config.toml
n_layer = 21
bias = "none"
init = "normal"
init_std_qkv = 0.0329
seq_len = 128
dataset = "wikipedia_en"
Each number is 128 + 32 x the weight over its row's rms, rounded and kept within 0 to 255. Layers, rows and columns count from 0. The size above them is the row's rms in percent of the matrix's.

# layer 2 MLP down (transposed), 896x256, rms 0.0355, rows 841-893, columns 128-191
size [115 115  97 100 105  94 113 100  97  92  88  99 109  87  97 101  96 104  94 100 104  94 101 105  82  95  96 101  79  92 100 111  99 115 108 100  90 102 103 104  82  98  95 104  99 102 108  97  99 103  95  96 103]
[[105 151 178 108 113  80 127 143 128 100 164 158  88  67  96 135 136 120 127 124  56 133 110  92 174 185 153 116 178 123 111 188 163  99 126 100 112 119 109  96 210  91 151 167 162 134 115 126  71 119 115  88 117 114 130  50  96 114 123  91 112 144 152 121]
 [ 50 114 171 125 118 139  93  84 130 126 130 142 144 151 142  99 143 150 180 134 138 129 159 130 207 121 104 111 169 100 103 159 109 173 166 175 157 180 133 128 165  77 117 149  86 159  93 137 110  86 123 101 142 109 155  90 112 170 150 119 115 158 158 115]
 [140 122 124 158 186  97 134 150 108 118 125 120 103 131 107 155 158 130 144 158  92 161 101 131 142 131 133 127 159 108 141 105 105 116 166 125  83 190 196 163  82 127  76 123 118  95  94 119 136  81  99  67  80 149 202 151 146 111 122  91 115 155  84 199]
 [139 128 180 118  78  93 132 137 154 156 105 159 153 157 106  96 142 134 117 177 146 181 194  78 128 142 136  99 118 118 119 123 126  92 155 147 125 124 204  66 157 140 155  96 171  99 148 115 131 151 129  80 130 107  91 140 152 163 124 153  96 104 110 182]
 [ 56 143  99 161 123 181 148 138 148 171 125 144 135 100 158 150 205 202 121  65 122 145 152 114  84 155 128 141 157 169 106  97 215 184 149 150 112  81 168 171 173  95 164  78 136 134 114 152 185 101  84  77 139 152  79 130 140  75 165 145 144 104 176 119]
 [ 77 115 112 111  98  97 105 123 105 130  90 117 157 143 116 114 156 110 139  83 116 165 145 137 152 158 130  92 137  62 131 178 111  63 136 108  97 168 103 111 137 139 162 105 118 151 106 143 162 166  93 138 102 123 148 112 106 134  89  99 178 135 145 119]
 [146 154 121 109 217 117 118 121  92  72 146 102 189 107 129  82  94 133 111 134 163 215 128 119 108 118 129  79 140 112 138 115  59  99 151  86 113 127 126 137 122  90 165 119 128 111  49 153 174  89 129  96 101 113 122 123 129 139 138 125  79 116 136 138]
 [175 152 132 100  88 154 109 181 131 164 143 109  74 151 137 203 197 147 112 137 112 153 120  77 114  91  75  98 136 151 127  99 111 109 124 128  71 155 135 151 127 194 198 120 158 134 135 125  99 109 120 120 142 135 123 155 134  58 160 179 149 141 129 128]
 [147 123  81 130 151 130 144 149 149  98 198 101 108 165  58 172 146 159 144 122  99 106 167 132 119  86  75 140 146 102 119  73 122 139 155  86 124 129 161 176  86 158 136 149  52 144 113 132  67 182 103 131 127 103 144 148  62 151 130 177 140 149 185 146]
 [141 138 128 137 113 135 145 104 151  85  94 230 104 123 130 138 164 211 142  76  82  90  96 123 143 120 110 108  91 156 188 128 108 118  83 147 155 184  92 110 147 115  95 142 172 143 178 129 140  95 109 133 179 125 114  94  78 160  68 183 143 140 116 120]
 [125  99  95  54 166 111 149 126  78 110 136  65  93 167  25  97 101 115 172 164 121  89 115  88 137 132 162 155 133 181 163 138  97 118  97 144 195 133 202 170 163 176 156 163 130 179 151 179 103 123 123 150 144  77 122 118 135 135 123 144 158  97 158 116]
 [121  59 198  85 151 147 113 142 155  90 143 138 153 105 106 105 104 127  99 131  88 203 152 143 151 102 134 174  81 165  76 145 180 160 172 119 136 128 183 131 167  85 118 108  87 148 121 122 107 117 126  98 125 126 181 102 132 111 106  92 107  80 116 166]
 [155 154 131  98 106 159 124 148 168  87 127 134  80 140  86  99 133 117 120 167 170  90 104 138 108  85 118 168 172   9 101 156 130  99 177  98 166 124 155 118 141 100  79  97  76  89 162 102 125 119 114 143 142 150 180 158 160 132 140 156  89 150 149  80]
 [110 129 178  93 161 163 166 192 132 121  90  62  78  98 116 128 132 119 121  66 150 123 137 166 107 172 149 124 109 136 127 206  89 153 161 151 108 140 123 136 143 158 112  92 143 121 151 150 145  99 109 151 127 108  88 139 155 103 173 108 114  64 110 131]
 [174  93 202  94 126 126 159 141 151 149 126 157 134  65 130 163 191 139 103 183 105  82 115 134 166 164 134  76 138 162 187 153 112 166 129 163  95 131 129 153  81 151 126 124  87 140 120 121  78 142  51 120 152 150  88 131  75 163 169  80 110 130 130 103]
 [104 114 172 101 164  93 141 125 145 149 171 139  76 149 123 103 111 160 145 170 131 112 124 102  79 136  80 105 120 149 104 168  91 134 112 100 138 101 142 118  36 110 156 147  70 127 184 178 128 151 164 153 181 143 152  90 117 134 139  94 147  92 129 176]
 [120 113 183 118 112 109 124 127 143 111  89  64 136 109 198  82 133  51 121 106 134 180  84 155 128 128  77 193 145 158 152 131 110 131 109  58 126 130 145  83 111 138 133 207 117 189 136 101 122 166 124  84 133 134 125 124 108  71 126 111 171 116 102  66]
 [122 174 102  55 178  86 194 123 152  92 115  77 110 148 162 112 171 134 160 116 106 111 106 135 127 176 184 148 148 134 147  58 110  91 140 142 114 151  92 116  86 106 172 148 104 102 174 156 150 115 116 108 109 117 173  75  88 139  99  95 115  33 135 157]
 [109 158 118 140 117 165 133 155 110 142 100  86  76 157 157 119 144  20 165 102 129  79 120 196 194  96 146 117 192 141 106  91 181 161  96 128 146 138  96  71 103 157 166 123 118 129 121 152  33 103 110 138 149 134  85 114 203  82 104 123 133 163 143 115]
 [150 155 149 141  92 135 116 131 159 145 150 145 116  90  76 113 134 134  74 191  51 127 146 150 171  94  65 115 143 148 160  56 106 185 170 142  87 122 125  94 158  81 141 139 132 186 127 120  99 121  97  77 159 132  84 108  69 153 158 134 136  98 136 179]
 [124 128 113 125 179 127 136  93  90 110 148 160 116  85 174 132 146 128 106 123 105 116 113 152 191 107 119 119 112  92 150  98 108 125  97 108 112 120 143  79 235  88 150 104 186 158 123 125  76 100 122 194 127 133  71  99 103 115 108 164  91 119  61 111]
 [117 127 111  67 132 168 120 157 151 134 131 100 193  70 124 155 173 166 115 100 139 148 102 133  97  87  94 163 109 108 109 187 118 121 122 128 155 117 134 120 119 163 139  73 187 154 101 133 136 141 146  80 100  99 155 114 101 180  68 108 135  80  93 130]
 [113 111 131 162 140 134  72 142 143 108 126 118 158 138 141 126 177 145 195 179 133 155 169 151 136  80 149 174 165  65 149 121 160 103 183 104  92 144 129 166  76 125  83 151 123 148 105 157 159 119 144 129 139 132 106 117  95 147 137 201  73 118 127 104]
 [132 143 140  91 177  63 169 148 141 124 127 111 107 107 155 138 157 137 152  71 125 120 165 125 156  94 111 133 145 118 153  95 140 130  84  99 126 109 150  81 126 190  54 100  96 123  92 101 137  92 117 123 176  91 118 132 148 168 172 135 126 113 149 116]
 [186 127 132 108 141  78 124 136 134 101 189 188 102  96 178 130 161  72 152 140 162 119 113 173 112 114 106 132 140 106  63 139 130 155 161  97  84 125  94 133 129 161  85  95  83 153 181 166  90 147 150 148 132 119  98 122 108 140 208 129 100 174  94 193]
 [132 125 148 144 177 140 140 118 164 167 119 108 126 160 114 142 117 140  66 108 164  89  90 126  81 172 121 131 137 150 147 138  89  54 158 138  89 210 157  91 138 109 133 112  74 154  93 141  55 172 113 140 161 138 103 169  97 157 155 101 138  84  88 139]
 [123 168 157 180 107  89  98 155 130 169 199 133 103 147 129 167  94 140  72 121 115 116 111 113 146 137 123  60 142 149 146 132  65  58 118 132 139 126 139 109 104 144 168 163  76 117 185 134 131 183 130 126 112  99 147 172  95 108 186 174 151 122  84 148]
 [ 82  80 153 123  87 165 117 126 123 162 121 139  35 126  94 125 122 113 144  84 116 104 135 102 147 164 129 160 171 124 151  82 132  93  81 155 101 102 152 158 155 138  85 100  56 104 108 160 184  54 148 112 189 148 117 183 144 129 117 135 108 179 127 149]
 [ 96 128 110  80 200 160 120 164 143 171  83 140 119 126 171 129 198 145 150  79 148 159 142 141  92 106  82 134 117 172 116 129 200 138 106 118  94 142 109 117 110 172 137 188  89 129 124  77 106 128 114 164 104 144 154 142 117 107 150 140 150 140 106 125]
 [118 148 158 114 145 155 130 120  91 105 101 137 165 142 162 162  87  73 176 115 110 153 159 151 148 123 105  88 134 128 142 141 152 116  82 148 162 124  81 107  94 158 163 104 160 138  82 116 148 147  77 117 104 133 129 158 103 101 163 189 150 158 104 106]
 [114  87 149 100  73 135 168 136 139 149 146  72  35 115 127  99 152 165 162 123 106 163 124 202 145 133 144 142 156  92 175 119 126 127 159  93 115 120 144 111  89  97 102 184  93 132  87 194 152  89  97  74 152 146 102 117 116  55 173 143 139 121 142 113]
 [ 93 122 118 109 112 103 152 154 124 124  94 121  96 127 127 118 144 111  78 158 119  98 119 117 116 173  91 150  71 190 105 156  91 169 118 109 143 111 151 152 139 101 108 140 174 136 151 162 135 104 167 177 149 132  47 129 154 115 121 164 122 150 160 205]
 [100 146 118 152 168 143 157  89 120 138 132 113  90  99 129 149 138 182 165  79 144 127 117 159 186 170 163 131  80 151 138 133 187  87 172 142  96  75  87 126 103 171 176 163 122 105 185 119  80 170 118 148 172 108 163 121 184  90 150 134  97 200  93  35]
 [163 140  85 141  68 136 150 147  53 149 109 122 106  90 103  62  80 147  98 165 128 145 110 144 164 148 162 139 102 163  99 203  95 106 127 162 176 118 157 144 117 154 149 127 138 151 108  99 102 106 182 135 135  75 195 121  87 156 119 144 110 119 170  83]
 [114 172 188 129  98 129 187 132 127 181 110 114 161 116 186 113 119 178 104 163 126  64  85 164 121  97 157 137 124 140 162 137 124  83 106  85 157 114 128 134 115 134 143 141 185 151 142 119  86 160 190 158 149 166 202  86 152  69 117 136 104 116 133 129]
 [121  66 138  90 110 131 163 240 168 131  88  83 135 144 121  95 109 121  78 173 114 111 212 180 144 152 100 122 104 179 148 101 132 122  69 118 168 164 137 145 118 137  78  92 113 154 165 158 126 149  54  81 138 114 105 128 147 100 148 190  88 189 139 144]
 [128  98 147 182 101 112 142 107 173 161  93 149 137  96 137  79  97 147 134 150 156 182 121  87 165 104 140 146 111 174 138  96 112 124 136  94  87 180 163 139 163 115 107 137 146 186 125 104 147 112  97 167 144 173 157 110 185 154 168 127 121 137 124  61]
 [169 144 137 165 152 145 109 126 132 130 139  91 110 120 188 136  88  47 121 124 122 124 173 134 140 133 127 155 122 125  35 168 100 121 142 188 119  59 138 194 125 123 134  80  73  82 120 122 117 143  91 152 176 188 104 167 118 132 157 137 106 101 143 162]
 [147  94 167 119 113 181 208  95 137 132 108 104 143 110 138 158 193 112 183 147 129 193 128 136 100  82 150 105 126 144 109 155 157 115 177 132 141 149 180  78 133 120  74  71  97 173 130 178 141 150 111  51 160 144  94 123 155 179 154 142 108  85  72 138]
 [142 137 102 157 121 109 150 199 129 165 112 171  99  62 116 139 164 151 122 127 132 145 118 111 146 127 108  81 112 144 121  56 147 103 161 123 110 170 124 122  87  99 196 144  87 170 136  88 177  72 124  87 153 156 138 119 116 100  92 155 146 105 219  95]
 [146  92 169 175 115  74  55 105 121 189 107  97 127 150 118 102 125 150  85 129 131 122 106 191 107 207 134 129 180  87  97 135 118 162 162 175  98  98 127  96 121 142 171  95  99 146 109 158   9  99 166  88 100 137 119 114 157 113 132 188 137  91 131 156]
 [131 132  62 143 119  93 148 151  78 143 157 131  88 187 135 124  84 125  86 149  91 181  66 115 124  78 151 124 115 168 125 127 143 126 119 139  67 103 100 195 152 142 126 117 115 168 133 102 149 141 124 119 153 122  46 134 102 201 133 160 145 137 157 139]
 [117  56  88 133 161 105  94 125  96 127 147  83 131 125 190  85 149  99 140 113 104 210 132 113 149  71 160 147  87 139  86  86 163 120  84 121 110 163  90 133 195  95 139 161 170 162 158  78 140  77  82 161 154 150 158 102 114 185 145 133 117 150 107 161]
 [ 97 104  66 111 102 113 134 118  85 128 127 133 121 139 132 136  92 154 102 137 124 114 144 145 142 157 141 110 109 141 127 117  74 171 163 121  91 111 118 156 135 134 190 153 138 170 105  91 160  60 135  92 103 121  74  65 148 127 140 132 112  98 112 171]
 [117 119 124 137  67 153 116 140 184 114 125 143  83 123 161  78 163 118 105  83 114 137 111  80  96 101 155 120 113 111 116 162 135 136 155 102 112 145 145  74  57 159 220  95  47 158 159 142 158 119 122  57  86 134 107 139 120 118 115 152 193 113 141  83]
 [133 169 121 156 111 107 173 128 163 178 100 168 130 126 160 102 110 171 158 152 154 135 125  92 143  51 200 107 158 176 135  72  86 103  90 140 133 167  76 133  76 140  96  61 132  84 102 129  95 126 121  82  85  94 103 163  89 157 110 146  97 152 133 136]
 [120 159 176 135 147  68 141 167 105 101 115 107  37 122 108 158 144 124  90 151 138 120 227 114 149  94 154 102 129 147 142  83 137 127 110  74 141 147 128  85 156 127 138  61 196 161 120 209 134 133 112  81 166  84 152  99 113 169 202 187 163  91 152 162]
 [153  78  89 130 147 163 186 134  81 147 121 124 165 164 119 140 173 186 191 118 133 165 166 102 192 172 151 108 153  34 118 133 113 122 117 116 174 161  72  84 171 108 123 137 143  81 136 131 130  91 183 139 173 163 130 109 140 189 157  69 113 125 116 124]
 [169 185  84 158 133  97  89 102 145 142 133 101 105  61  92 106  85 166 127 120 111 128 134 134 117 174  88 131  98  92 124 175 149 123 166 142 134 138 118  98 122  35 154 151 166 128 196 108 104 103 136 172 163 106 118 195 141  77 133 145 161 160 120 132]
 [184 106 165 130 130  87 115 113 116 126 156 157 119 229 143 125  70 156 134 147 162 153 142 100 145  81  96 157 154  63 149 141 127 104 123 143 102 156 140 101 164 137  96 145 127 131  96  55 126 122 167 148 124 128  76  89 118 167 139 144 135 123 133 147]
 [ 56 141  94 149  76 116 150 141 152 134 174 161 145 153 133 143 128 120 155 123 115  92 171 145 157  73 105 171 149 195  83 121 161 147 113 130 152 123 136 148 149 153 137  97 118 113 136 154 133 118 197  96  81 149 147 126 153 215  90 137 106  66 151 132]
 [ 51 107 120 138 181 120  41  90 110 187 120 104 154  86 143 190 123 101  97 138 176  58 189 164 115 168 108 121 183 146 146 171  94 138 106 133 101 168 135 174 141  99  95 128 153 110 122 107 153 175 121 147 145  75 110 115 136 143 125 130  77  70  74  74]
 [164 149 162 106 144  91 105 110 165 165 127 120 131  76 203 178  78 141 127 124  47 121 132 148 180 163 114 107 103 100  88  96 137 110 115  92 145 142  89 137 128 172  53  93  86 121 113 137 123 115 114 152 128  95 154 160 117 106 198  88 119  98 130 134]]
# layer 2 MLP up, 896x256, rms 0.0747, rows 842-893, columns 128-191
size [114 101  95 100  95 118  98  94  94  93 101 103  89  97 103 102 111  95 100 107  92  93 100  83  92  95  97  77 100  97 118  94 107 108 102  88 100 107 111  87  95 102 107  98 104 102 105  97 104  95  94 101]
[[120 114 103  82 144 128 191 131 113 136 183  62 147 101 143 136 144 167 134 129  80 121 157 151 120 140  79 168 138  89 118 130 178 130 163 152 114  98 178 176 132 133 149 119 159 189 163  62 200 170  83 210 119 179 142 119  90 137 103 111 139 110 138 123]
 [105  71 135 106 136 155 129 103 106 105 152  85 148 160 134 119 112  66 174 138 114  97 112  94 158  98 176 150 154 122 120 215  92 133 125 112 124  75 102 117 142 117  70 102  75 152 163 172 106 116 116 164 158  78  77 102 125 139 115 118  98 150 135 137]
 [182 151 142 158 101 179 158 147 129 128 139 131 130 146 145 161 109 134  88  60 118 140 158 134  92 146  86 148  94  69 197 115 145 165 109 113 177 102 166  85  84 140 130 138 122 111 151 154 210 154 109 115 128 146  90  56 110 103 134  97 123 163  87  84]
 [135 187 106 109 121 159  90  96 132 150 106 153 113 126 149 147 136 103  99 105  82 177 143 148 164 126 131 163 139 158 122  90 145 147  80 172 161 158 136 133 130 138 114 102 133 101 143  95 127 101 142 150 151  81  80 100 155 112 153 101 151 133 159 113]
 [165  89 161 112 163 170 129 113 176 142 156 115 103 131  81  79 112 145  72 115 127  80 106 126 147  72 126 138 129 161  33 106 101 104 164 108 147 136 109 131 166 156 185 110 151 114 122  74 126 165 155 189 139 168  83 112 110 115 147 151 124 120 189 143]
 [109  88  91 144 128 106 132  84 136 156 160 149 183 100 111  87 108 152  85 136 134 161 122 118 125 196  92 122  97 105  49  80 123 119  99  91 141 156 112 191 134 142 143 173 179 196 174  84  73 100 121 174 129 154 124 152 136 150  96 102 172 128 168 131]
 [168  82 140 108  95 149  83  97 168 124 103 118  62 113 161 124 117 123 182  92  98 148 105 153 156 113  73 114 165 147 147 139 134 167 120 118 143 138 140 142  60 119 141  87 131 156 197 156 108 151  69  64  66 153 121 111 130 140  91 112 101 135 126 127]
 [179 105 154 143 107  79 161 106 128 120 149 171  97 124 146 171 121 140 166 107 172 131 161 147 117 153  92 149 101 105  92 152 170 134  84  92 184 114  78 138 116 120 138 178 171  86 165  92 159 137 129 109 121 137 168 113 102 139 126  91 161 110 119 168]
 [122 163  95 136 102  93  98 142 126  98 162 144 110 192 159 170 111  66  93 133 101  88 106  74 121  94 117  69 139 113  80 135 209 122 185  96 117 129 130 146 126 178 198 135 160  85  75  99 113  88 168 106 137 130 100 120 118  47 127 130  66  77 159 102]
 [204 115 154 132 126 104 109  97 138 109 140 158 122 104 129 103 200 129  99  95 128 124 175 113  81 149 219 164 180 141 127 137 156 113 142  64  95 144 136 147  81  45 120 121 147 108  83 126 108 154 148 104  85 120 156 159 206 174 102 158 112 114 165 106]
 [122 133 134 117 117 142 181  94 119 173 147 159 120  65 103 123  82 117 134 146 125 120 117 148 102 117 169 191 134 126  84 167 165  82  78  64 167 131 108 124 132  60  47 156  98 172 202 139 129 181  90 162 145 150 157  54 163 164  88 137 103  64  75 146]
 [114 111 124 137 127 121 101 176 136 118  51 107 119 144 125 140 146 105 115 162 121 178 131 132 103 108 109 104 140  55 135 120 147 146 132 110 143  90 151 136 157  87 140 100 152 150 103 128 117 176 133 126 104 112  86 138 142 107  99 151  70 167 183 105]
 [ 77 125 155 188 125 114 128 145 107  93  92 147  85 135 121 119 107 100 153 158 151 169 180 111 122 107 138  92 134 151 119 118 165 155 153 108 177  80 116 173 143 116 136  86 130 167 133 137 121 132 134 102  99 121  92 105 155 185 163 150  47 139  60 147]
 [109  85  85 114 115  91 178 136 162 149  83 103 127 115 168  80 134  60 101 152 123 190  79 127 117 163  93  77 118 128 117  68 148 168 124 105 151 180 162 127 137 139 192  80 142 163  92 133 110 158 148 115 118  82 202 114 150 135 160 100 112 142 147 106]
 [143 114  69 138 151 179  88 113  59 165 131 102 168 116 116 107 166 169  74  36 125 172 139 116 121 118 171 132 118 115 145 135 185 116 167 155 118  88 120 133 126 167 124 160 150  95 112 135 115 133 105  84 114 106  97 170 144 101  76  80 139 152 127 125]
 [123 137 126 107  70 147 102  78 133 150  93  89 177  70 110 103 177 108 135 210 143 173  75 121 148 152 139 163 156  83 101 151 160  85  51 121 142 147 120  91  99 154  93 117 110  35 113 173  65 125 149  99 102 127 120 139 128 165 146  97 123 129 129 120]
 [ 97 100  70 149 125 190 147 130 145  91 146 161 155 104 197 106 124 154 164 118 165 124 143 126 103  88 133 121 134 121 175 156 102 142 120  93 175 128 112 143 149 191 145 111 144 135 109 138 111 132 102 166 123 140 106 160 123  86  84  63 153 164 146 112]
 [168 166 163 165 111  98 140  90 167 111 115 147 148 136 213 134  96 102 129 157  83 108  63 165  97 115 125 114 118  98 170 170 130  85 124  85 123 154 123 205 169 132  81 137 123 152 144  90 170 110  98  75 134 125 173 148  61 170 139 126 133  97 137 140]
 [ 90 107 120 114 127 164 190 171  87 112 108  86 128 137 146  54 175 192 149 103 172 118 100 118 146  92 117 112 137  98  93 143 119 161 117 123 151  78 121  88 125 105  93 126 111  80 104  90 183 119 143 151 143 150 137 115 177 153 131  82 202 125 168 118]
 [163  79 230 113 100 132 198 143 128 150 103 107 124 113 159 178 123 130 189 127 169  82 108  87  84 147  94 112 157  95 124 159 130 142 151  86 150  75 101 139 110 132  81 136 129 130 166 124 110 106  89 139 153 138 197 178 148  90 121 111  66 141 133 121]
 [142 208 145 135 158 135  95  85 141  70 115 239 121 119 117 146 146 104 149 172 133  59 178  93 155 141 136 118 139 106 148 109 143 105 126  94 145 184 145  67 149 125 104 117 107  90 114  54 134 194 149  69 106 181 103 127 161 103 176 114  96 161 124 139]
 [133 170  97 121 103 221 125 158 123 149  91 145 121 108 151 121 175 110 139 143 172 133 154 110 124 162 145 110 202  86 155 132  87 185 111 145 187  82 123  72 126 104  98  99 153 118 143 110  83 118 108  97 145  83 127 156 119 156 151 135  88  62  91  74]
 [168 130 118 112 173 157 173 140 110 112 174  66 108 170 200 132 171 103 108  67 202 141 159 129 124 107 132 108 136 157 116 157 110  85 200  99 146 119 111 104 130 132 125 121 111 100 139 166 153 125 157 100 166 200  83 133 131 147  85  56  83 111  90  91]
 [108  94  91 184 138 141 127 139  70 110  88  90 172 127  99 109 103 122 121  91 125 136 157  52 141 135 159 115  98 165 136  98 118  91  97 165 110 184 153 118 132  98 147 145 181 125 137 172 138 127 100 134 125 181 178 151 153 126  94 130 139  93 177 104]
 [106 106 118 125  49 148 113 146 168  58 131 134 112  95 138  80 101 182 175 185 107 129 117 106 123 101 117  46 154 133 156  90  94 142 149 121 104  70  99 150 106  66  77 116 129  45 137 124 144 160 101 139 103 117  73 135 104 117 146 147 115 141 176 150]
 [138  98  94  50  69 139 118  98 165 138 130 127 146 161 114 142 171  80 154  84  79 120 122 218 153 165 117  99  91  28  94  99 154 145 118 102 124 142 100 172 124 120  72 132  99 136  96  85  87 136 176  98 122 155 149 147 179 112  92 151 100 122 133  79]
 [143 158  99 153 143  80  75 147 108 144 173 169 180  75 135 165 136 117 127  88  91 153 101 158 152 105  97 136 103 123 157 126 225 151 110 170 101 159 133 142 136 181 163  89 154 133  97 125 122 156 144 180 132 122 104  59 156  85 162 187 133 120  98  88]
 [148 146 111 107  62 136 150  89 136  60  87 127 102 165 131 133 141 143 128 127 140 124 119 129 140 184 103 160 184 105 128 153  82 123 122 179 173 141  92 169 168 172 120 108  95 175 120 122 144 108 111  72 134 126 158 105 203 109 125 141 143 186 182 115]
 [143  27 106 151 158 136 136 106 129 155 182 161 139 106 153 152 140 113  48 109 105 127 139  71 105  71 150 154 138 132 100 117 189 189 117 112 155 127 181 166 110 143 116 166  73 146 141 120 141  76 114 172  82 113 118  79 133 146 162  89  97 190 161 154]
 [ 89 192  70 127 155 148  84 109 180 139 144 190 124 173  88 135  89 117  96 124 159 142 154 110 107  64 119  97  82  79 185  87 143 179 164 129 184 217  79 163 121 150 125  81 108 188 123  72 131 126 137 137  87 143 137 135 160 137 113  59 134 126  70 161]
 [108 116 107 108 104 101 138 167 163 115  91 171  82 127 196  40 141 187 137 119 162 132 112 163 117  78 123 113 112 177  41 147 104 121  40 114  80  50 101 102 133 119  66 137 134 106  80 147 181 119 111 127 143 113 113 133 141  86 133 105  79 131 134 143]
 [174  96 162 175 102 166 148  92 139 163 106  75 115 100 138 147 140 111 140 166 151 139 107 191  76 111 120 112 162 131 100 119 100 156 111 129 132  75 141 136 116 149 161 160 111 173 107 118 168 179 137 100  68 137 181 131  78  95 131 123 139 152 120 125]
 [120 103 181  88 152 112  41  94 142 133 141 166  90 152 141 194 116 106  97 106 108 121 135 145 137 128  83  91 173 161 149 123 115 152 119 105  70 134 133 147 153 100 103  96 116 130 133 175 133 153 141 170 143 157 105 135 143 185 211 178 165 197 141 150]
 [ 77 107 108 134 151 130  53 136 116 139 120 156 151  78 113 124 108  96 141 137 163 176 122  93 153  55 130  73  71  88 133 147 141  85 184 119  92 122 124  95 111 172 118 142 218 114 122 157 131 103 149 107  96 104 104 158  73 112 100 126 129  96 132 113]
 [ 93 202 164 125 102 147  83  69 136  90 144 174 109 198  64 184 129  85 179 129  96  92 162  93 100 153  91 103 101 115 160  97 133 121 103 167  94 149 119 118 189  67  66 118 115  94  97  75 108  88 128 153  93 118 106  50 102 128  99 172  93 132 133 109]
 [188 144  77 164 167 167 117 117 118 105 125  69 110 176 169 150 154 146 133 151 128 112 143 128 146 146 132 138 163 103 134 123 127 183 117  32 149 134 126 162 123  90  66 136  94 114 196 157 138 182  66 140 102  76 186 137 104 172  80  98  91 119 158 148]
 [165 152 113 163 151  89 135 185 123 163 174 121 130 158 108 125 185 136 155 175 144 128 173 160  75 158 108 110 187 145  89 149 161  69 135 135 156 142 147  76  97 133 144 119 139 154 108 187 122  86 174 140 110 112  98 143  96 142 136 124 182  73 131  43]
 [ 89 141 143 103  87 192 139 100 126 110 170  86 147 160 139 142 131 149  91  92 130 154 141  94 100 116 104  64 171 128  89 150 164 167 104 100 115  89 136 189 132 112 112 110 133 135 162 117 175 112  78  58 106 150 181 159 132 129 183 180 117 152 108 101]
 [132 104 122 151  87 123  97 113 176 117  89 109 181 121 116  69 194 134 160 151 140 100 174 145 146  96 185 174 129 132 152 148 128 135 131 106  83 135 146  49 156 136  94  85 136 132 116  99 143 147 173 108 102 144 166 111 169 112 139 121  77 157  92 131]
 [143 166  66  77 156 172 126  98  97  85 136 177 116  77 113 173 135 171 138 135 163 121 191 104 152 104 150 105 132 159 128 185  92 147 118 138 177 103 133 157 143 103  88 118 144 136 174 104 166 138 105 125 141 121 156 140  82 112 123  64 142 139 151  96]
 [105 169 130  79  77  80 132 114 135 128  94 197 120  48 105 101 135  95 125 162 176  98 172  84 173 153 156 169 118 131 125 119 104  50 108  63 198  94 138 105 137  97  83 131 123 118 118 167  95 118 142 100 138 180  85 159 127 134 124 111 130 193 119 136]
 [160 189 160 164 155 114 145 164 128 129 119  99 138 129 122 152  94 254 173 163 100 155 127  91 149 131 106  87 164 126 151 140 108 120 128 150 125 102 149  97 138 101 148 135  93 158 126 129 136 109 161 135  77  87  78 148  87 116 125  85 150 110 130  84]
 [141 193 142  90  94 107 161  92 118  84 154 114 154 110 155 128 145 111 113 161 137 166 126 164 153 159 143 166 157 102 153 118 165 111  86 157 140 109 144 108  66 121 143 117 159 108 137 129 153 171 140 165 144 103 170 172 110 121 148 130 107 198 109  84]
 [142 139 144 129 159 165 172  78 173 178 113 147 129 142 150 140 193  90 125 184 176 145 118 118  99 124 112 185  80 144 127 125 106 139 126 146 128  85  95 110 187 117 112 123  89 179 114 127 108 116 104 173 152 137 134 100 122 215 142 107  85 136 148 126]
 [177 125  59 126  86 129  85  95 116 104 149 178 151 124 119  66 147  97 153 110 140 151  87 114 108 161 130  74 116 131 101 175 140 152 128 129 110 125 197 151 116 125 172 104  75  61  59 113 139 101 191 136 113 181 198 161 111 129 140  73 152 117 133 122]
 [165 158  81  80 133  85 138 175 116 123 125 106 120  78 124 145 120  75 124 111 135 114 194 173  93  90  98 192  52 133 130 143 128 137  71 138 116 106 149 144 133 142 168 184  91 136 171 111 147  99 156 142 155 124 127 154 162 127 113 141 147  98 113 138]
 [ 92 152 186 102 116 105 132 102 122 135 110 132 154 114  78 137 110 147  99 144 134 128 144 152 131  92  70  85 134 125  90 103 154  98 160  96 149 126 112 102 134 168 118  95 196 144 113  91 168 133 132  79 155  69 122 102 108 114  85 129 144  93 112 143]
 [ 95  94 136 154 153 130 122 148 115 104  60 151 125 213 137 121 101 117 113 118  83 113 157 117  70 109 118 132  83 102 149 116 132 181  84 120 191 160 125 146 140 138 150 124 106 113 130  79 132 144 125  43 138 158 131 132  54 153  59 162  87  71 168  96]
 [154  99 154 122 141 133 116  93  77 178  83 144  85 141 150  98 149 174 117 108 186 138  36 127 122 102 107 102 102 135 136 141 111  86 104 190  71 197 103 163 139 100 117 165 147 154 113 134 132 130 127 167  67 142 136 164  87 128 140 140 103 131 161 133]
 [148 136 138 117 206 117 117 125 124 132 151 151 143 106  90 148 121 108 141 104 128  57 138 177 105 132 101 130 150  79 171 169  91 124 138 190 155 133 146 141 155 139 154 201 146 129  89 118  98 140 101 182 111 180 148 173 114  84 114  97  97 140 128  95]
 [148 112 149 108 108  58 174 127 107 169 137 146 162  65  90 142 111 153 165  92 162 112 148 121 123 108 113 110 115 106  69 106 169 177 159 140 161 146 149 111 149 154 130 156 143  73 165 116 114 174 115 111 112 132 133 141 119 120  32 165 138 110 128 163]
 [130 139 118  68 185  94 127  88  76  42 130 123  99  78 131  90  77 135 162 127 113  73 136 163 159 168  66 139 104 129 103 156 122  96 100 117 107  59 150 133 145  90 102 210 135 149 107  87 100 134 205 105 122 180 113 218 130 138 173 118 151 113 148 158]]